config.toml
n_head = 6
n_kv_head = 6
head_dim = 64
d_mlp = 512
activation = "geglu"
rope_fraction = 0.25
tie_embeddings = false
init_std_down = 0.0275
optimizer = "adamw"
beta2 = 0.98
lr_head = 0.00669
final_lr_fraction = 0.03
batch_tokens = [8192, 16384, 32768, 65536]
seq_len = 128
dataset = "wikipedia_en"
Each number is 500 + 25 x the weight over the matrix's rms, rounded and kept within 0 to 999. Layers, rows and columns count from 0. Numbers have three digits each.

# layer 7 MLP up, 512x192, rms 0.0973, rows 317-341, columns 0-191
513559507509501435487488514448530452489466464494502528501546512516491515467516473532498491495496500510520476479487458533547499459485511459487418523541519519518502483495496475505481506531539477485459484494490453551505510428484484486463472511451525522485492464490511507509521492516504475585559499507480465497543469528501506514495480481552496507472499545500492480517516518515516525560505482472437543541499516505524529476456520531502507527452523500511487485464504481513515505528492487485464492469516492521475505484518522512482485519506544458535503500521522507479526495525510496478
501487507465488494516541444491504488537496491552488511520504501539521527523452528486481556505516546487536513453498497508523471494499526520490533441509465498504495543469492484464518514494503481480493479461465519553501491499512488506484479504526483487524491449471504482529500487465523512480498473482518501509523540470489470510518503539485496493483441513556488520520513512490527489496500510499516470518464477499507491487510548498454467532489523526534490502476464492469505541561508502469484477466504515505517484519514498499496522503543465484500476503478518489519490514509515518543
481545501505514484471486467482506462501540507496458509501495558484492501478503504485499420519480487460438452509503465518487521485488550467511473485493550505508473498476527546460489489492494502524463469489473488524552487487507545508522502545540457486523481505528461515477532469528473452564503484473509489492527520497491530498486506536538519503511476484503516508539515489539509485543486468485501478512516518461463485529484504499512463530482482467507520501491478527529533483493498503494472448549503539507448500486556542490527489534500477522474491531551506508464545510506496504499
497502487502517544494517491519529499514524478493516455532475491509465485515474521520539469514505519495507443505492525519530461481513524453490451486527471513518499492495497498523484486473524519505439509503465457520480464490503531500511465509500529472497499505524522520510526520528475467447474523474510522523532516471459476506549459492477502520518488513531522515472511487455487496491505465502490498499492487497550480524476524474454499521470481475460467479518480508477491557540502493487478508486478485507531515526507501525487508522516544511524479453507527523549474505538480510519
482523467483480523520485507524479469532503546483515524478489459506529551486512470513455477497479494488518494502515513518512481473470509440509517551496498513465491507510474528472513499507517474459505514564531501513510456437492476446540502481483496499451505479548501479457497524502475514536510491493472475505472496513480483481519516471471532490505494446507510486495492511562520456487553522489477499458546497515519515474515526560490514503511538513510492499490503489487500532501533521526509463509518509493481493474531549518517555520485531486499500502536524512520493484487512499489
491514508478540483564510542517517479469534487477480488440472528508534540508497540500508463526494505528492510457499499496509513470530510511484488534524503542475497497473519506527471532482507478502504522526515473472489540476523546482528517519515498503481486531498484495492484540512514492531476519457477511534508510446428530507490531545532495475524568491479484513523524518487498531531474488513497488504481481479496525490518529528505503538502500497487518518524510487490512514486508514523461473483500509495470515491485502473484509517471505553485471474492523517533480516498478476504
451501498543531521560496439474513497471463532515512539527489506484445479482512467523496498494486520484525475498507515471486518492510494487525522514505486492520524519494483497492515494517478452491506532472513506470467474512470492535501538527449516537496528490517521522520451512475503486560480461485512491488458495522506530478551514522514558522500481515457511459485503472504469524507506502495496487490515478543505499510520500524544506549485519507500517478512513482518502491523483491516510509526495483519497493469515535487511544514536479478516497530432505462476525510487539506525
491508496506473545501495459480505497532524564468492539505554518520533508481489496475487509527497523497468520483464459545511484497511452516492521470523482536503517562492495475526521469515501499491494519495496530529511474494432516540501529499480557534559525537463500512486539513485546445482485488512493479519481497441490524496507496498530526521459541479533521531484541473472477496521483464518463481546505479467526444521491463515500486492546477518502488488479485487507498470536513526481503549476558523493490508521532497510508466516514507494518523497488489523526520527518488458532
513521513489524520489503492473527504508522477475517509497459475475501477466510479498507500494450508476536505504509508524516473511468498484570471511492526486537479516499502497514519471490467506470524518492535493495473554522520477515464549508456462474525538527473463527483526536475527484509506516505485537547446514564469504489488441501500468514498535516489490561475474508507496476494518511550478501500454503533493496538492485422519515467513495547496500496522544529478454502502523495507467456520509490524493470492489522489492517476528487505560543472524525526492506501540496464530
461500496475477529524483516538474520508471510497497486501501495499492512540515526476516482501466477505486562491476499466445497525491503517508535491478501493480522509480437465503522499552452501496512455462500508469490533463514444484490509494490509491511473503449531523502511495466502538509510436555491464553475513499509482540550516488510504468497436450507450450519484513497528521464536533546515496503468509513459497474512512493507519567504469505508511539484483485500543490516514478484464524494441490509513496508472488476456503502529516495534518560495504470504518483490468514491
482532482547528487460458486510504519522493542488497523513499533493445429479519479488506515498515485517487468508551494518477561515491476511520531478531513481531518465524478498471531483490500535492513512441534504476480502518526486525489479492493477499502489524511517509455556474491466444469522499479469445463499479535489480480506477481534453510526496483510501477478510494474507501539511468525511548513492490536473535511506509520469479539450479458491552537490491509433497504435507492541508562495470511500511488526506490463471501496466517494463533504493503495499508434527440514518
455474487460514507474415500502495499502485479505512529500452537517495530521541523494520479473489521538522492536528546512481500496523473484462521509492522489535527506487497502546503480491540519499511499538489513528492518512450490473517502501542542526473479489491474502501528473515495508523480523466529524476475460498492495492467470471500513533520482491493535499481495490498493515441476458508512496527507535490467512508528487463521478522535472484518516479545541523500479510455489519484528540485468475533539511499489508509494517499504453504484556480502514494537487486461465541511
502451498518502511531551498495534534504527485509530516521484492475498524489456535538532509460506477474534537513522509512478503497524518513532528503506495503524498469498527519477521505478475523531482510466514499487430472512518463491511511500520471543465475500500551470480475469536487509504482521487503497497481552508467449522461455480484538504512506430497475494482512501529482469489488494466460509508485472468513481509480493521492485490492489429485522524538469559557565495498539484502515523512506494511485484420527519498480514534463503537495493502524535547466506485493508478476
542447488488510531484487472530514507503464445442458533511477493502490480512507488473526462577478540546510440537483510542507479505477441545483520508518501534542483495467505458524485519495536484494516485483499512525444479519475507493508489511507504522492511507509509521519490499518523508458498518510530527488490524463506464504545528464490553497528470479519496513501526473476446555453472532484529489514525499552510473492534513497483527480516491523492494537510487516459486476496514498493518517514519509512546511536514487533480487523476506459495467506495502500512496516509493493475
524531503458503568471451529500453507474514463471467538512505509481476538517530511484521512487497466509507529455480480512526510500503523491522478492476500485478489528448427507518539488470492489518523456522470483525551485514515488495512497478495498456474505533528484490510527504493505511504501484520486443516496526487516477464465509557533488485514480501511543503511499521534533513505475515463521523490497505467545559451488500461491466494506520522480529541504480516475491476516497505539499495478492542552483479496506504513491492479506489487497554549451485476494527504479509493479
481516513458476496556505511489481482489549529492492472513497510494497479457460466510539489482496497480514498465543527505484533487490495551501516517559514495469528525539520522511523475522480457492516489495539484543484475512483473503514498469498497525493562485511522516533500522434496449500527460500480527481538499519477456478544530512484520551485544444507518488493510526484529486488511531498493472498483482514510461512483462475486483461519499492526520509428468494483485505541501508492471524511497534515514508541466488508518496498513527494514505540520483467508472461561526497516
507488496509448496481508487494525552499504470487553488531545515473472459493493492472482438498431503532504514493504469504469525532492455535475510498458436508500472472463488478530498477494513488508508469499494499513517488497476512555495524547473478504512488470548516517515463465489505489525469535531506492517454487530516524485569540484537482502521505548513486475504493476486524450507446494498479509519521504507516477504505478514508518485472509475477511505500468529526547535516487490537535507492487513487491508526486486521487526467506493494500492516440494505483557459449469443491
516504514552438524467473479506516535515510470500564505501502472471479504526513503532518541512511520505520526451473497466479530462540509513495493532468500529483465510486535512483491483475470503485495439511490532514469483535481546533475471444455494486473483536470471500497482487446530534503490477467508471501492476491540505471516515542506484482491459520481482523480525551487528487484545526497508479511445486526507474434467527506487512498544510502504546509477480501536472497493524463517517481517463503469525517502515502502544463498461499487523495490478514508479485476510525495489
485504497528476488507497480507500478513474477516464495481486492494523502493499433487512510509518491503524551479491515461467531480506523467520514485503506494527470475521523501506479476513493498492492512506517487491568499490551493506535458477520478469464502469527483487501504508485508535486487496470501526502492498498509490486468547499491527503541476534532505505515506519463490464461474522476517477505494520552499461508508522496522544516502489479460525518473499489517522511480547527582510529463475470496452514499503473509485525499485509537474475495524510518529548495482489504483
486508489529509489553486500532517490539526555460538526481545477502511495471481518520477533503488497540534500500526507501504461499522497530487528494521486481467478561504456522465510484482529506540466464492527533488546543537495455515499526461438548521455506512500484514525468481482489532542523470547510477539533500487530486526474523534499510495516457484504493477527501505495545497497476548487577458465467534546498495498497520491474494485512476506520487513499482456493485490497496487521515494485497483505528529504470493474527517514472487433508535546463462495525495476505495510492
496508499422525495482506516504511451489476505511489504507489454559508424509482471541507521459504529504520493488476517523485483506487514429516516505501528486494531513421496472481482522463502499489540489493480524465488503510503487519522540505490515504488520478486565516551512478467478511477505515491452528516510492503515474536458495478504498555439491502491476474502501471467496480507521545536504468484471480519506503473485511507472483553516500483456485504492483516527497499482506490468501467486492529520518447504519449519501467536471535556498509501461477518508529510525470495510
509479488505497496506510483522483479480533486491488527488522500498503521508480544463482508471523499485501474497477500459491471498496435507541493511502524485526518483513475548524512493533510478510456531475533560521531478519509542450488508502531503515463521530516512455499471530487523482575485491501514495545499555445483496500469468482537490482538519494482475510503533483494506482544509469519522518501499503502474500484505501479505465499541478508512481536493509530477510508460491487490533484497488509527523479509460499491481509529482475491487503524431488503519481533496462502501
527502507478478487484516498537492495495499495486522480546490496503504511505461505460464496515481524457551532500486490512499468512462512484504526551524462499533543496468454478529521508513445503495590501477465517508473478493504485530567530513502539480542519493473531498501510463519505463512515472526527498500496493493463510513518488473489511522484468493511521496479484495522524473553497518474527547493500477511531506541422502508501512501498489503525515471495484463509495477537564531500533574512535481485521473491507523434528498545477513494472539515555497460529452478537479493498
523503460509521533481507543543480511505459506536495525501464498487496509500476523514485529531500502530496564495476480513505526489458483489534502482493491476516522498486502467492470562551509517501499521513460486489518498517526491505473530547503503490511505449468517485495494568528486484505522501493498506502508513560490536505516510470517475498505540518522522530501494507517515529514486482474505448484496547504452514476540496522534487471496519513492498467506497503480476505537500500494449528495520476453488536478461524491515435478507478481466476522492504487524517504536485534527
464501519483493531518489448484515513467487570455521490497499540491498513477512547513510513495484497520498534492469490517492504482511519486490495521483477474464472505468475493483529524469525483542500497447456522499505479495493512480497524526507507526485496455498456532479475535521512508466519503528507499492525514497440563502524543475498472505516502492473529506526466460515517492476496467474517526528491511483508507512501503476490502432476518520469503529516525479502530501485498507489542548479493526532503510463508522554524522447491485488483520499478493475492467520538484518424
# layer 7 MLP down (transposed), 512x192, rms 0.0959, rows 317-340, columns 0-191
481476505516511486507549480511496504533520467552544461504494498529492527474502486493473500508523492505485469525469503528485485505530465493497530507466506489517474471541507489476458468476489488529462539539502506442560516549484541511496534508521505485524482480531452524501465540472456484511470536509504564501494475513529543480485472464473509440533494491510502488515533485491481497493486465493526521546559479470470504516512481450536486481487527547540477492486463533540465524500500454459510480507490508491513498473533512478517539505514473541498547477511539487491457522475491501531
537524528466503519513490494492523486512538490465487484529538497447472521492511498549473526432482529479547539524507505522505473523537513528489461493483474488491503511517475498491515505509489462478522504493522559490508480466489522498483512568524508472495468517500492507518517509496498485470532497486524473501490477494518567487486512510485487495510506448506520561500533518538521501478534571492502488493486498474519511525509484528524531491486490521558482537494521509490513485494494478450521494498471520479493516502495471507486464509481477538515506487474482502476482530482513555472
519533553518515548499499512544509503480510502459554485466478529499510488522511544521505497489493503521462482466516512472467506500499481504496522534526515508463478527495504486457471549490516524476494444482471537526510483518493528469520562520514486543489492489525506510459478512475516534535542487511507503550498508494451498517490545554536498518472505442500522545520507491492539494496506480464517493487478498484478482537505519446500465501510559494482495476500493558519493513497573544479491471524519491516481507522538516515520514539448504459492514565547502522464510507473523470487
488489490495489534528459534495515494470502509495501496477468532521496506506506494471481515541472510496434525502538485484538519471503548510550508443463504491494512496486490530545547500498468475456516487488503494487499562502467523478500452504517499454500549520514499467479505505489520479483516496487484513485495536499477534467508521512502505491500490514499527484499493489502474472485508467482516503492479470514495536486477529499517468522482560470510458487487479549520502488487492480504502517477473507465513485492496523440509475552507531451468531513497498493510530502509478526528
494385504488503509508445462515514515502514468498483505473512516523509477491482510495544530494504528470483508485490489499469509493486457488518511440533525502439502524493497515509470498536491474481496517483522531500510564525497492500478522516484505531496479516507489508490501498492534484546497510442494518548461512453550501522505502499473511502491524521499507501457498456481494505464472509517460507576487540490459491506527497494506488497532495496502494547518470521476469511488544481528499544525476462489496523525511507486467497464475468534476507489484471481528491528508518503498
486481529527496468469461516476519482472540535469528457506473488485520493487479515486488508496507520508475488484464453529483441494496482499482499521521511501503454502470510511518512503490498531490502475529503497529499505481489490499558465471573508521522529449518541533491484475455538505506473443512493474513479482510498516490490462490519509531506465515487520477489517495498536461483522462480527479497475509499468514500479507467504475501480516460494497493515426544483479458515477491506457480498489500509530514523514446487489513477500479507532482495488474508507509465463496551546
473481518495525493531484502477515524429474520479539493500522498467439467436545482490519507532470482484518510525501489470485534531481510499492536553511510500505502457490494461499555480505498463481503503502542477491501510501487487510448495527483515492518519507490540483522477506511496489503485466524509501487484524503496523477488507523486486496473492525527476520491523538469460522487490484521519514490531479474517494539476484563535501458494534522495490483513501528490536504524459513458491492502516464527540528496490510523531478509493472504517471513470508527490532541502458541501
444520514512527511510468507494487546495505513465463516488509518529512551498484489495512545483469493458529493510523522484461503514578517509531460510456545523547486520436529521465531495496496517475480463487508509490442459536508484527502495527498481485488526521512502519534489469482507531555580451424508505471481524481535516484484521499511504471484511505493484483488502520515517470509519468469503497478514500517530520509528493536519482486506546490482506489518482541526488479530508511501514491493499529473464503530523486540487508508509518499528462535486502534479509493557476535488
485544542501528492513526500502496508492509508514504490538506501501485489515525489477460512494460466474487489469469498497516514471483446513505521491478490540550444467482526544492472480499497506481494528493485518514515514548493492502514489539511511486535483547477483496524486515494517487538613467450491484540496485530501482453527498504480503496537462494493530495474510470515530503504505533517501472513471531454504508544550519501519485487494488518487501529505453491499500477493493464491501482497503501500540529521484517488513502516475508491481517500518486478490483527527479514474
534509529552505527539544521519506507485500524470539497513465484529466535538495523519525474447510500513452540453516463494476484470523519520494517485545488495526484551501532452544526498518511527534485540535454517526481492451511517466536494513541512508505502529491485531525514483517493494494554490508506507525484519484528546504527535511481492503521523503494487478507477498470525467485499497489482486512585490450478485480491486519488504520463475480510547498494502486483481522468476524514480458493486492510484515504447519497486532516496513473486494464486463501520524542450480479481
506517415473522492551444498524438509518473486464449537530484517508526484506504513568514491519521468509449499530535503504489475490507472513548519517535505493501498488509485504535524515475508477534484487452492488499492561518474499434487464454464503477473523488531488478480479482482491516495530491479518531509509542499498455473530506477541530482514492529523533491464482537511510483527510510468470482515526505488502495464478495532496492512512517487461539464510447504440529536487500530499478504544458509506537515513507507495536458519475523506506464477514507512448475484518553503493
479447460506503530497495529474479530469512504477464498484506516496501511535495463555531508497506504494520476551472506492504493488490497491520514489510532521514524495510532540517515486478535444518497498526485499527520476513515499490494475550475484535487512501504522446496425471492494496492464519488504501468503483512476519479523458492508509458514476510503471529491483475480545486496484492481480510517553523492518487509520479495492454488472475551537464495563464523502534475499453481497498520473531512521522530561469478455503516476502477486492476456500494486544492525469501494536
526497543519494457565488460517538482523498472484491515551495527469466488474495450497498544474506446493499470491499480548487524521519444509501484540498507481503436459515531514497442470474518530486509476443510489471533544494500481508557488495493531479487499496492552482520518495478488528471473499541486487504466497503485470531451509509526522510501517510519500524464497477538536454494466491497490452467518532518467500497437524470510457510498511513506478494518502475536541515477509458490505511513496473499488483464484464494531545497492500490520479490506530496526515494457483507466
482528496499515460485484477553523509501485538508515496513507423501479483513507518499475519446540532525524517530483487477463485517488541482487484531483525463511521507536495478470517543451506487514481521516478549485490489490525485508508511502519491551549515514463491499511508504497533500492459485500489490500480489544512515494480481481472485495527485503530487548541534496478519506517520499545514503482538526533512520496484514478516517447507531482483463519530539519502477479508501463541419425546483484486490496518512497457506500468490460492460538470556552466488512483490497517495
503541511413531537525495510476463463498482495539486497449481520481546519513508518521494541525527502532492514506518525477490451536521495469480466468495482479470513473511458495471466489490497508500500505556472487495538526499480480465485486528509508486460517467539549522469501500508509503543504498525507473526484496507490479492468489524476486498545502480529448465463523470502528479512500520451515521501535559492513479517538550523501473501460469515490523522496471512516477487516500506517505508493523508541514525533538508477517488504504486523507508499466522492495458487443503495495
478485486515479511472484507502485535516533516484511506501522456501505494460461507480530504471495471477449448481478468531472488510505508488504518514494560478573474542521459538518475460496459518505454515439529488522497488534497484493487563492500492518512512542468446470533528522504497499526470489526535504475535502480456521478526515497505502501510463449496507531505491540528510537486467490519455474488508516513520500510484502511569497531461477536517480504482486484541495445466531512495520498512515466554469526503491520448470487478515470481483496482514518502526484495493501485502
499530471485526504488479469525486520498495459534511507503494515465560498483492550522482485501561523529513418486498468480471510527486517481481536446499460508489440518516517543487478472502504533544530477506522545487491466518448481497509508539487461468451478501482491470497521495486511541492551489477516504537486514477547490513475472513491455493459497529525500498486520485528466549514508498473504481492465531484524516557511494500520521534527499514469493503453514472514519487479496488492516507448532480533501494506484526521523503458466476488472477545530481511503479523528532525522
520487443498502492488527496466498451493533513500490544518476513508451464490472528512508481524479514486522484535531482503499500488467508532508500489525461493487479507514537455535531538458501488519479500492494543465502541509495487486474513506464510468496481544540479508497483495512500456506528458483493520489469461487495491506511539535505534400537527527495483503543505451495533527549496469508480505530484470533505492475478475497470470501513478506465504506495490523524545527439471510507502514508500525430470484531494473519475558474515499484497510519495461482483495508467473508488
514506493488471486503478529498468503496518537490469478432465521519493510498525479512518475478486481500476519485535494494519526499531480507487490514465514497505559464486498519511506478472496455521510504520565530513516497506519511536494512507495513494519514494503512468473506488508506489497501503458497471486506520531532510480532499488482485479488468506485520507463509469517496493477447537491528505507490559511535524500496499500550504451500472464517454439483522460518441508504503546519489481516533450490492488514509520480471500470519503504524465552517536486515490512498519529520
490544431509495498536504517501504496496502472546509502475514487491524482508485476500488502559530479501534519511455538504514488521499468500502472550495518503507489529521511520487477519480517521465477515507493483518492559511485475525492503521524484486514477466503437496520530539486543462509510440460493520550476525498545491522550471489483511533537481492511482530437471496534495501560490509485502524531549514421489500472514496536478480522476500503532461472526467486455508540475507555482497509506457467498491517474498491478479493478494499498475522501476501488502502541513486507521
503519517483500501485457542511504498502528486500475463496524415488503534469509506547557520470487488541512483456490561533514517535455537503506492479486502471490495518498527501459481515478480499535466493518535521497472503484475504501512482495497516502528507479522503489538500485438540510485443493479534546512503500515495476444561531485485486496494544492486546515498563489502478527543496565518509518479505469550509444470527497489474476503487496498495528546514509517489488470484531486478500477466558449476479482516494541518533476507476491532513507475469492510507508493497540535517
486521487487547489500499508473474487503490551536534479495511526466538484489525540494485543511496518501528483490466503489498524480477469505506485520473502539532510501468485488504499499490466514527479490478484512501498528524480520530543467473497498485509475500436524519466518524529499520458486485523507480527501500469515529509513521483518493512482455478534515516444460563507448515492530506496499548554482520506472512493507502498509482502467484483494473485472468520509493473534477492530479481495495477535551533482487524501495530520492508496501455463553541509475522531480478513499
525474558509483531474491469565485543488498479457528490507546543481447509465513482469480488483471491476528488531537518451468516519532492478516515502526510512521440454473482496528475520511493419487477487508500494546492451521490483497478475483476506507488535493506472516499560463489455498482489505511498498465530514516477476510532487534515484469507483509476433470520474559544494477485491495513515492526542498508500501528527521489518509430493429501486520520501498467503530536519493504465529502480515482484465491499489521548511470461500496468518488522534496499489512534507498487496
499554503503504506507493455496508433520509489457509549488475490540476512509497492521514493472462515516504501538530495552478509480520501510490488497520488524488485514480539512492515541471549507517508468476514527539474467524508482542446506458532488484514534516506498490517518493499498516477509510493472472499517480470491462538532518518494495461509506526462555514494515484496483517529490534487479508474523516498508490490449499473487514510446467497513484483495525468524527503473498508495492482496494550486505482468498471531569490534470570520511509491492484507495451453555505538488
# layer 7 MLP gate, 512x192, rms 0.0978, rows 318-341, columns 0-191
523531476550473493507573513489490540499508480511497479523524461524474488506450488497478482499506536528493499503511455478499489502536432529499505491459519467505521535511493482501461473480502506486515462477488486508492541475507513523530554495504473503508485498437482476491460493499547520501503551473503511519500510493514480463526519504556505450508509525516486553478510503490455495488458505467467493450460502496461447460498471476527528500470520502497544514506490486524483562503532500451476498496499503448504485499457519507483531509492498487470491472498525483520470518524485506494
510532471493472476482511532486481490465473503459515552504534513519497521501488479527491515512517542490497489510501514473465496447505477455497488541425456491464509493459462452493520492529519495520511441483502422530451512461528468481509517453489495481505539477556520485496527473504534544482500489509491461460484489509529502465507527496491518498492513517484465497564495502489490495501511534520499558508523475513500484475423510481511528482509473511461508492464528459478509517503536551476513530504481438516458488511481506511480476473507482499511484481491497517511541506526509452481
536524502516524505480511457525499507409556504480475493500479502511502543468495465524498518482511503475496509506513480484515475468529467506522498503501494458475515467467531520490535515498532518496545492505496477493510481513471527496467523493495471500490505532524476511550500538509474471517530534471481518506545542521454476483512493471499514506477502503509463493552512491555502483499493526525477454493485492524521493491491490528495497498534510545556496488476541483456497528463539532493516450514491536534484441474501522494494501515512499494504487512527489513522495495502528475477
525455450547536493530469510514477493527480475472506492489460497471540522545527498524481530536489492443517481533488488539513470504517520484492476496537510495493488462486471498515488523529523470493505497523518473508480496552498502549490489480456501518489544485493508475469454533463491505514512534517500494490421527440474462488496537510495512484483494478466489496501537475458507506516517503497483515493520495507511524503536511488548507511491501472497493528479490505454549491497486511486463516453506475518488507495561478491470518475503492537491427472507503491516503532528486514527
513525467484527520520519512507491504474502528518461480464529492519473580452452482508480508472491517522489498487506483473515506487499492507552499534484501519494472519526506494477488511502545481502485494496521486510496503477545511512519479474537469525531500530471526497498501514487474512468514498522495485513497568439519498530501463534507465510472487512494526527551520476496483484528518515512512496495530503512498487478508522476485508500489539480534485467489490481495488471527486512501457485558492536514501528522491458507515494503511441493501488499459502506523521508541482507480
521521443491535483522492537510451504467503518506516501496495516455546468491515504525532512506528491477498518530522512475538534504476522510514521490461501489493482499521504481496561520500535495494516497542527454529445491512507480471502498501498494429507463497519527466522504456524513499472504500461512530521486522472493502525451526489514499470515531499489503532484534523490470502541434518498495471520510517487524532531491509515537481491518501471557464496505443513529505541480574552494496487464531480494496506511467503506490473492470509489513484455466513496515487503495460488476
500485479543513484502505489527508523516518491490531526507571493449500472494507525492515480504513486486497498511487507506462556494478522450509486540476542503491539519524465491490509504533510489474515465506520511430490483508520510506508465538457523468506481525505490501500474466496480506525480478517462530476493528528513492462482534443545555469512517538518478465475557547504504528479521487522496526543483525498517522522453517480513507531509533531529446510521527471505551541504475463468546454512502497509512478489526508491539515505491522483513543532491535504508530480484520544515
489518516497516521487500514498474523505503510496543503478517510492521503469509500514499507539499500475525544529538541497516509488493534470522505513512496488521529525528475474500530490499492517496489507493550497502481561498505523472498508486478445498508493492487512508457502521476514508499521504513472522518475535498477525532467489486512459519478516482532491539514487527527481474514509501497487518495501502507533494490474459436469541484512509497509514480487526518444476542538527494491472512516520487487486482510505516458475513455514465517525487497504530520501521499541528476555
504481469520479521530518533518505487465504486491529519544500553499525464467521501474527539497481495504529537520510512516490486532495460452499482530550539507507533533496484502483503539495516500521482493490524458520486508466520523495527493489530498526509435484515510488477498495498482532512504503490458504506438512514496524517492556463509529543490509526519502442457468546520471522517427508498524513522479525474475504531494489487481489508499461483494516501518535483479482519520467500477484453517448498472493525500517513500497482501476516495498502499500523509503515500506512478499
539438485499472490540510509489459496495446477497466498500497483493487496521490491505486474539514490495447516543550526517522465486522546536483481504489515494545480510458483481543501564526547489509495496458509485434513473501479451479553487508514504471479560487512491505514459519475493522497522495461470510520546534453513493492499516509489500455489541510472446529523538512515473491543468546528526448522470534510534502479539442520459510522493511508530533474520496498497521489531467549490504508489527532479463444473508494511518468497495510492510447523469518544533521516470532489480
510524476523492487482502509507500530521538483535487481522506503496546473489499525503494484510479495455487496528517540517521469489500484493502499503457512469503528505519477527517493508536507499527543499462522457495507482503553476506531491536496461465472519508513484454518470501497551459473501503526497497543527524509497506557466525524528499499485483516478481518516537480527489485478513500473456528510518558492480500554478522501513516529487496448504491493532457499494542511518511497491484488469510493486487438525504529488539443522490562477485520519492512517522490505532479450542
515499490546523495525489540523501495482490497524479509499503500510513545477508508520545516520480479527526513501486542472497518525494476488518461529512462484496512473473502515501488514477507520474527479471509488492498452485518482511509474492494486477507448522530501499474503484512464476502512506528524461433536545481534496476471475483501538506504510482564492504525517548519512519474490497428509516512523529502523538516492453514505510517512486449532477490526537507530513531504527508509545495494484457542443507503529517521489504514467464514507464484487533566491506484496553470494
525507487509478496497500439495508501518527503515519497513518501483526502498505436527493488512549542528502514501487489456525493553537497506468485481535516468481486461496495479432506472530526467579546495453492501533508479466477510475550511497515502502492499491480513468491482493488465475509499548457488476502487507507470437514493496461502498512482528478484498490494534479486502547477507534504461479465527496500535500482493499517502448475456473495487483511494536512555453520528516506483484521493513504484532516471501502501483483492499481551523502493553484543522490462527502502480
524493462469479460505470513524456535492499516524506528526511564500489496498534503511474501528516481483497520463506487506569511503473534544492516479475489492477527516453481460504485517472510475489515469510492506535466529486509540525476499485464488474519454524491480525478527532519498519523496521496480467462505530457476501511467500521502526492482494503499516503508498521513502519490499508466510530514509504484557555508488475501486475515476505507480509523463469513509467527465504522547480471479506491503463492553496492446484486453517502454496507516489519525550550516469519489472
518518498453507499507544503487477528484501534520515520477442518495468511496530468523474489463493506492469444497519487514553509484517524480536512491483517452506448510491493449460471532474528479476507475444485485506493489502503509506534528481543467470530494507508509474541450503464473510491530487466506502505552515468518498491491507482442494433474530520495516511525508475551514504492487530465480497554512521477507533487505493487502488495473502480509522477511494487502465524506502539489493491517539560544509498510503483530478522478523492528516463496488497530512526535536484502483
531533476520528523428506496505511533434514476502500479517478476489505469517514484506466507521543519506480485477481492445494476479470495499520485497446497507484508505463556474477549493462518499499507494491502492544514471480493511499534497481500476522471479494510465482477527519488542475490493528530491492549461515542520502528536465527528523451514475481455484489517580516496513529495511497487500494500524501470529480464486520477503579472482475509543524491511489523478511516539449527524503521513531543497485498471494514462475467469497517538489498464478518470523500503542522482455
489481515497528480497476484510504493513519466497509499498559537495510472486499502502513496522561528479524503520496503507477487487540491528504506473500489503474524523524481478501514523515494489500509496487487483506468477503546517495478469485510524499497516505527471549501477540495526505471489493510489481533517488502474476535493497513561536545483502474451488543518476537516454453523509539490502513505541458548506521500470511493514468495515530489556460545535504484516516459488479529485477470498524454519487471504469484489484470558524478483511509467550522492519508503461543487464
516505486522535514509523526512464482485476485528492531486546459501523552494522489487492509516546496514486493480490480498489463469495507531554513527485517541487500480481520508481471541535521476475479526499514460491486513538496499465513530450492460504467481537468510498497514457505505515529512498552477512495515514497462508473472493492485522468470464489460453503516499486516489513528512517468486490486487503506481519482513464465517483481495507479504528458544465498478503474518453514468493482518477522544480498489483528502508478525521438505491508508480504527485497518497506503492
514497465519483522491520529506498471504463538477502457462499462486465523497473538493513514502457525475546510494491509500512597499511525433520481486495529503490497492512475510481509511558525476478506474501537450511498485504513518473494487450500428536491505469499505535454537489462480483469508487511495472507488497505458495522472533477530483497504494528519530521505497519528503494466511516464514517472484501524490515503502535487453562512464519517496511474441535494483504481500489527536548493473492493512422457483520537505478463532517486496510445512522517466512539514468455492538
467494461502527512467495473480470524530511503522512542444514470531530488483513475495515512511523511439498517488510503526491483509527529481513480513515556484488509490495528489496467515493487528520565523437488428487440469508487531506530494493481500515486502461483520504475528560515518505518481490483475491427545528437450532543537486417519477500479492504531488493503533532518467501455508525509502488464457479500494501451497480524499499513533502500511503488537475521523480541497499511477521468484517527486520431496459509487520513477512503481484487507492528500520510488536482501547
484504488513484496484472504523503480475497443525495476533488515509519544486511442535511521476507512451496528503521490490518504522515464475498512471510487518521487462459481483489474491488556487507487493468505420456461510484496509507526492501558498530483489506509494503479520492505509527491479498523480520513498531511493509550461484513514533453506504523531540465516491512489498505480508501480493506534502504508507497474461534463519567498513534431466484473478494517542500479549519513519482499506468504527503482524528479501516533482501476542480523456523523496490545525481516504490
471503463493494468487538479508490489449443479448501495464559504496512494523485509499514435518531512515491472531535501478481538462523507554504496479497503556479492496534507482533493537475554494536495468489493481540460539539465513525504536462545484500495474518504507551491495555470495522467513532492504481540513507439476489495579523508526518457497473505486536497503521487517488497508452494511531480503546481500460501474484474532475488466510496476513486522507473516492491489487520514510507501552441518524492506511464527512464541478434481474529487506499498495498482488507501496483
516524446538520512496492500522476482502499515460466492500494543501462508502474539499503526529482507501495509482491525513505499489482485502531492483503487513480510532499491484506496509519531465495514513469482427513476523493524523538487502508518458521474486465477512494496499491512502457475502480470499509507530507529498504466501468488527503520466495483510472502519484513514480489509527511494514476452479539563472450466476524492485512528473511545476524491500461513525531507498538522479453475520457503519527432451467476525506518495517447489452496521501495470532490517482476539526
500490487561502547485478472495482531529507500458520494514525480529498490495460445509527541526494533509517478502458498506504485465471501500533449479510506496555505502477545503494497502511523476521531478433486497491491492489487526512488463486505479520494504498455502478460493517511458478518493508525503479489539477520547482461524468525529478503498556527505477486503525504528507541520504474529547486513506474513499464484470478469525469527496528450478497486479494498531504523541507510493516510541519500484447490494497458468474513529517476494517489512503552508508506491494462557502